Weights of a small transformer language model.
Size: 13 layers, width 192, 6 heads of 32, MLP 512 SwiGLU, vocabulary 701, 6.05M parameters.
Training: a variant of Muon for these matrices, 122M tokens.
Each number is 128 + 24 x the weight over its row's rms, rounded and kept within 0 to 255. Layers, rows and columns count from 0. The size above them is the row's rms in percent of the matrix's.

# layer 8 MLP up, 512x192, rms 0.0958, rows 156-172, columns 0-63
size [ 97 110 100 101  99  97 100 105 103 104  97 109 100 115  99  94  99]
[[120 111 125 115 120 115 163 137 128 122 170 109 173 117 121 110  95 132 149 142 105 121 102 112 100 119 129 157 174 108 117 123 160 154 140  98 137  94 143 120 121 102 102 112  88 138 126  96 147 148 133 128  90 120  85 140 163 106  95 122 125 148 150 123]
 [111 143 136 159 135  96  96 147 107  74 129 113 151 159 138 135 161 106 168 157 148 106 128 138 121  69 109 121 126  80 105 167 131 148 134 120 119 147 121 120 130 101 116  91 130 147 139 142 128 100 130 159  81 146 160 154 173 126 122 107  91 138 112 149]
 [150 170 141 106 125 100 119  92  93  95 107 146 162  94 104  75 133  91  96 121 131 118 168 106 120 156 140 153 118  97 141 130  76 107 108 134 141 139 112 125 115 135 167  87 142 154 128  91 142 111 159 106 100 133 104 165 150 109 138 137 116 120 102  85]
 [116 184 164 102 152 143 146 116 114 129 135 167 118 103 143 105 125 138 111 158 113 105  76 147 140 174 104 133 157 103 146 128 109 111  81  79 159 138  60 138 104 114 169  98 116 137 121 106 177 166 107  62 151 130 158 118 136 143  81 144 157 152 141 117]
 [118 105 141 114 102 145 172  68 150 120  93 103 145 156 126 111 166 107 115 141 148 144 104 114 116 110 152 114 156 114 106 142 122 194 116 105 103 141 102 128  97 185 116 151 153  93 163 120 153  81 166  82 107  96 116 148 130 151 132 135  81 127 146 124]
 [ 91 116 121 105 110 141 106 128 154 157 152 152 133 126 165  97  89 124 164 143 184  96 131  85 120 117 108 130 109 133  84 121 115 117 125 138 107 117 146 114 141  87  92 127 123 115 133 136 131 120 128  93  91 114 128 111 133 182 110 167 153 111  98 132]
 [136 192 156 114 134 120 129 126  97 168 143 162 130 103  86 144 150 165 127 102 115  67 125 128 103 137 113  87  84 133 144 176 115 105 128  73 125 137 139 144 138 141 147 120 101  76 129 118 125 112 122 136 102 191 176 121 107 128 130 117 140 151  95  85]
 [150 126 200 149 107  76 121 114 120 156 139 191 131  88 110 137 117 131  91 102  73 142 115  87 119 156  86 163 155 152 138 133 124 109 101 101 119 117  97 105  80 126 131 166  91 117 113 142 171 150 104  77  92 149 128 113 140 147 101 151 112 123 116 115]
 [162 169  81 132  93 144 122 121 103 160 154 142 121 118 118 117 147  90  94 207  90 108 139 188 129 146 147 141 114  84 109 117  98 144  77 107 139 114 164  95 123 126 111 136 119 117 132 128 113 140 125  87 140 160 135 135 140 157 128 130 167  74 111 156]
 [139 116 132 116 142 121 118 139 123 142 145 145 129 134 106  90  94 143 114 122 135 113 119 158 129 128  67 113 136 142 107 140  91 116 134 139 125 121  98 128 143 131 106 125 133  93 147 145 105  85 106 135 127 135 132 140 104 104 109 145 138 158 154 114]
 [114 144 135  97 154  85 138 161 105 135 127 113 121 157 118 113 160 114 107 140 110 163 112 137 119 117 143 105 134 120  74 131 138 121 148 133 130 114 124  50 171 154 114 125 118 115 150 125 162 119 113 129 179 131 154 119  93 130  93 107 122 129  90 127]
 [126  82 155 148 162 119  97  84 103 112 132 120 151 170 158 100 175 108 163 149 127 119 135 198 139 108 104 120  97 115 139 123 108 141 161 117  98 158 133 116 124 152 128 112 144  91 107  96 198 135 155 144  81 117 132 134 162  73 135 138 119  91  95 160]
 [134 142 126  93 143 136 153 160 124 157 155 124  79 165 143 162 145 101 124 149 124 137 106 128 105 149 125 112 152 126 105 119 114 115  86 128  99 123  81 166 114 102 161 135 123 159 167 130 114 112 192 119 117 139  82 151 124 172 149  80 126 158 115 146]
 [137 115 121 184 117 134 149  94 124 125 107 142 139 117 137 118 176 146 117 128 135 105  96 122 130 134 173 155 108 170 150 157 134  94 108 121 142  87 114 105  91 154  95 107  97 145 152 121 111 149 169 131  94  95 105 110 130 143 104 125 124 123 145 113]
 [132 136  82 130 119 124 161 151 166 152 128 116 123  92 163 108 122  95 163 133 101 127 165 111 126 127 100 140 137 127  99 125 128 137 105 178 100 107  89 132 133 132 128  85 127 112 110 133 105 137 136 119  80 116 131 111 116 162 128  88  99 169 172 155]
 [ 85 142 109 156 128 127 105 146 135 104  91 167 134 193 152 119 162 126 108 130  91 110 181 117 134 143 130 147 148 127 103  97  79 136  95  91 140  90  99 128 164  80 155 125 170  92 150 111 136 131 120 167 113 122 131 120  87 107 119 119 104  93 142 105]
 [108  88 101 130 124 129 120 100 133 110 155 127 159 140 127 145 156 115  91  99 146 141 103 132 116 145 181 109 192  94 114 104 128 114  92 147 116 139 135 121 108 125 165 163 165 172 152 137 145 145 129 106  86 131 156 124 147 141 147 122 177 141  84 120]]
# layer 8 MLP down (transposed), 512x192, rms 0.0901, rows 156-171, columns 0-63
size [ 99 101  99  99  98 100 100 102 103  98  99 104 101 112  94  99]
[[130 143 121 167 113 121 140 150 128 166 152 171 153 114  79 122 122 168 137 178 145 113 102 108 131 117 121 130 136 125 107  91 181 112 134 155 143 120 130 135 116 138 100 107 117 125  77 106 130 117 115  80  68  96 125 109 121 140 157 124  99 132 136 102]
 [176  98 112 107 123 110  97 149 123 102 133 169 109  93 159 161 103 104 150  98 137 123 157 149 113 103 157 124 144 100 184 102  95  75 113  89 113 112  93  96 153 108 150 120 119 104  93 168 125 162  79 161 141 107 135 179 134 137 172 139 128 128 101 170]
 [133 148  71 148 130 102 135 115 175 148 107 153 106 131  92 110 128 149 141  83 106 122  89 104 139 127  71 139 179 103 127 123 131 134 172 153 156  94 141 116 164 146 157 167 108 137 142  95 122 119  96 145 170  61 107 173 159 126  95 112 119 126 115 101]
 [ 93 137 108  88 148 137 149  85 133 151 133 132 131 102  88 101 148 138 118 158 151 122 119 101 117 164 141 140 164 126 127 120 123  80 129 111 147 142 109 126 121 135  98 141 108 135 124 141 150 132 135 177 135 108 179 204  89 133  97  98 142 130 162 159]
 [120 159 107 125  76 118 142  70 141 120 139 177 171 104 122  98 111  94 105 154 154 111  77 141  98 120  98 150 119 168  98 135 164 130  65 145 123 131 113 176 127 108 123 113 136  92 112  89 110 158 137  87 120  98 128 157  78 109  90 124 107 128 162 177]
 [112 115 119 146 125 135 169  55 162 114 135 116 137 171 136 115 213 127 146 135 121  99 123 117 139 146 130 112 125 125 137 125 100 208 144  95  92 164 146 106 118 158 125 163 133 133 148 121 190 161 116 102 131 138 113 102 159 102  87 114 129 113 148 134]
 [104 147 163 126 132  96 142  89 143 109 119 147 130 155 132 167 158 139 122 133 160 146 135 134 111 131 149 174 124 143 185 116 160 140  94 144 154  73 161 156 106 139 113  74 152 100  94 114 156  97 109  95 174 122 156 160 128 158 164 167 101 130 151 130]
 [114 128  99 108 106 147 122 113  98 118 130  72 152  90 168  86 130 143 126 132 104 165 114 120 121 110 150  94 120 156 122 149 101 135 127 122 109 136 179 162  98 168 128 181  89 113  82 144 131  86 105 114 108 130  97 123 112 158 138 151 137 145 148 133]
 [133 112 155 123 142 129 167 116 101 135 100 137 154 134 119 132 177  95 141 151 115 124 164 148 120 133 112 115 136  51 116 136  98 158 125 148 134  91 145 124 120 122 173 131 103 138 127 118 106 163 103 112 151  91 120 140 176  80 119 141  99 178 103 145]
 [ 78 122 142 112 130 140  77 107 137 146 175 160  99 135  91 129 105  89 129 122 170 143  65 137 139 129 122 144 147 124  80 110 164 124 170  90 117 136 118 105 103 165 121 135 180 125 182 134 125  98 138 142 164 182 102 150 123 127 120 124 148 183 154 177]
 [136 118 125 134 160 127 137 117 165  97 119 150 129 114 108 155 114 152 121 138  95 110 168 171 140 138 120 140 127 122 115 173 149 120  92 123 117 108 103 148 161 113 128 141  70 111 132 137 151 112  97 142  89 145 161 127 132 108 148 106 147 157 122 146]
 [ 56 120 170 108 136  96 140 158 132 141 125 152 183 143 156 118 124 104 108 143 116 152  80 115 115 107 130 164 103 109 114 119 128 170 114 115 103  98 122 120 153 182 108 143 126 168 112 117 103 127 121 117 159 137 153  81 144 133 177 115 153 110  95 185]
 [112 123 119 133 137 115 113 165 138 133 112 135 186 153 104  62 139 139 107 110 176 114 120 105 103 126  99 109 133 127 125 130 162 137  85 151 139 131 123  93 126 101 142 136 159 135 132 170 157 135 146 150 142 161 133 141 111  90 140 105 146 176 170 148]
 [146 108 132 153  55 125  69  94 140 141 117 124 109 165 135 123 124 138  99 163 134 116 143 147 117 108 155 106 136 138 138 151 107 142 120 131 106 150 133 147 135 168 133 136 156 128 106 128 114 129 119 106  94 112 113 101 137 161  98 121 138 128  49 166]
 [137 100 124 107 134 121 122 103 137 173 111 111 146 159 158  98 132 192 124 169 152 118  90 160 139 121 112 116 151 120 123 143  95 122 136 168 123 125 180 126  90 110 111 192 163 134 131 125 163 157 105 125  95 106 143 135 124 119 139 116 112 173 142 111]
 [ 86 124 129 145 143 143 115 175 113 121 146 123 112 163 127 144 132 150 152 137 120 103 149  82  96 136 120  78 130 169  84 123 110  91 137 147  81  94 174 125 157 106 107 116 176 127 125 146 125  93 195 136 103 145 133 143 166 131 131 172  83 109 130  74]]
# layer 8 MLP gate, 512x192, rms 0.097, rows 157-172, columns 0-63
size [104 102  96 100  89  99  97 102  95 102 102 109 109  96 100 101]
[[100 109 149 132 154 128 144 124 123 145  91 151 174 113 131 143 116 162 113 130 132 130 157 153 137 152 115 116 121 152 118  84 101 127 165 187 111 123  92 153  91  91 107 123 134  77 166 151 141 163 129 124 119 124 132 127 127 150 166 117 122 131 152 108]
 [107 120 147 128 111 164 158 158 128 113 136 122 101 120 113 126 161 129 139 129 154 108 136 162  82 155 123 130 149 117 165 125 132 113 119 155 168 141 148 161 118 155 166 144 155 133 163 122 118  69 123 132 139 116 119 175 123  98 166 102 154 136 127 142]
 [137 117 108 119 116 145 102 132 122  83 122 114 117 185 127 152 137 138 163 101 171 105 141 135 137 103 119 113 104  97 164 136 112 129 124 143  97 109  98 142 130 105 114 125 170  95 120 128 132 138 175 154 141 106 136 121 158 123 166 137 143 103 134 116]
 [ 94 127 172 144 144  93 157 136 147 180 147 129 103 108 178  94  80 132 130 133 140 114 126 138 119 128 127 127 114 139 125 170 139 134 136 103 113 128 151 179 141 155 152 108 119 111 152 166 129  97 133 131 174 172 142 102 121 156 141 114 117 127 113  96]
 [116 121 130 144  98  75 113 114 122 109  86 100 116 123 130 119 135 143 109 134 148 128 135  90 110 155 148 180 144 144 117 148 133 110 135 162 183 147 148 104 160 154 172  93 124 155 124 121 106 169 123 161  86 114 144 143 154 101 125 155 153 103 131  93]
 [139 127 113 157 145 134  96  99 134 139 159 166 142 103 125 174  88 127  99 130 110 133 111 106 187 103 133 116  95 124 127 123 109 109 126 155  99 100 188 156 159 131  94 125 146 172 128 113 178 148 102 110 118 117 113 169 108 122 165 121 122 144 109 120]
 [144 114  65 135 152 134 107 144  99 160 138 111 112 138 121  85  80 130 129 126  76 156 124  94 143 119  84 173 107  93 139 159 165 112 152 145 113  97 147 171 120 102 144 136 160 132 126 136 123 106 119 106  99 110 130 117 194 116 162 149 145 151 176 134]
 [ 97 113 124 130 141  92 149 135 120 126  85 174 123 136 161 116 110 126 130 126 121 134 135  99 118 156 125 113 179 103 124 191 144 116 133 133  87 130 150 149 116 149 150 127 143 106 158 142 156 132 171 116 127 138 130 129 170 101 108 124 138 128  96 129]
 [ 98 146 132 138 121 145 163 151 141 157 141 139 145 146 100  82 141 122 141 143 158 122  94 136  92 150 147 136 127 141 124 142 139 113 133 149 143 141 133 117 110 171 105 127 165 131 155 144 110  61 130 107  95 141 166 104 130 125 169  98 102 135 135 147]
 [139 108 169 121  67 141  82 154 111 116 113 159 138 166 138 118 154 127 152 156 138 149 157 165 127 144 150 169 151 122 116 129 125 124 130 121 130 131 156 140 120 149 144 116 113 147 125 137 100 121 139 125 133 148 107 128 149 100 171 120 149 136 124 122]
 [110 162  95 159 101 135 152 153 113 128 128 143 147 150 139 106 116  83 122 161 146 147 109 115 148 122 128 141 112 114 111 133  94 117 132 132  97 127 119 157 125 158 114 168 118 103 139 127 162 151 127 142 124 120 113 121 156  93  97 137 166 162 111 113]
 [ 76 106 146 114 130  93 120 141 105 174 139 147 131 150 145 147  96 160 101 151 154 159 112  92 110 149 164 131 157 149  90 166 134 129 131 126 125 155  75  99 167 114  77 123 134 124 112 170 117 100 130 150  92 134 121 141 135 106 160 127 127 151 186 118]
 [134 162  97 147  99 140 151 122 118 133 141 148 156 131 122 154  90 125 107 121  99 168 118 145 123  90 125 126  92 142 108 138 137 141 161 159 148 157 176 107 144 128 143 112 161 132 110 123 135 131 166 165 109 107 152 155 119 138 148 121 160 106 117 139]
 [112 134 112 128 157 145 100 115 122 145 145 145 113 123  86 140 153 121 125 152 140 156 142 101 128 169 118 137 162 147 164 117 144  77 110 183 115 153  69 140 158  76  96 154 110 111 154 154 123 115 122 145 124 123 137 142 130 139 110 153 136 107 161 149]
 [126 118 110 157 130 150 106 152 132 138 154 189 137 100 146  98 146 131  94 117  93 120 160 124 174 127 115 153 132 147 104 118 113 140 118 147 130 116 143 132 143 138 138 141 129 105 164 124  92 160 169 129 140 135  91 134 108 103 113 144 136 167  97 137]
 [123 164 104 134 108  90 128 171 123 133 109 108 125 112 124  68 120 149  94 118 100 104 131 125 119 108  81 132 129 137 108 126 111 174 126 119 108 133 171 140 167 142 100 119 132 108 111 174 150  95 129 128 146 114 115 106  82 128 119 102 119 150 160 107]]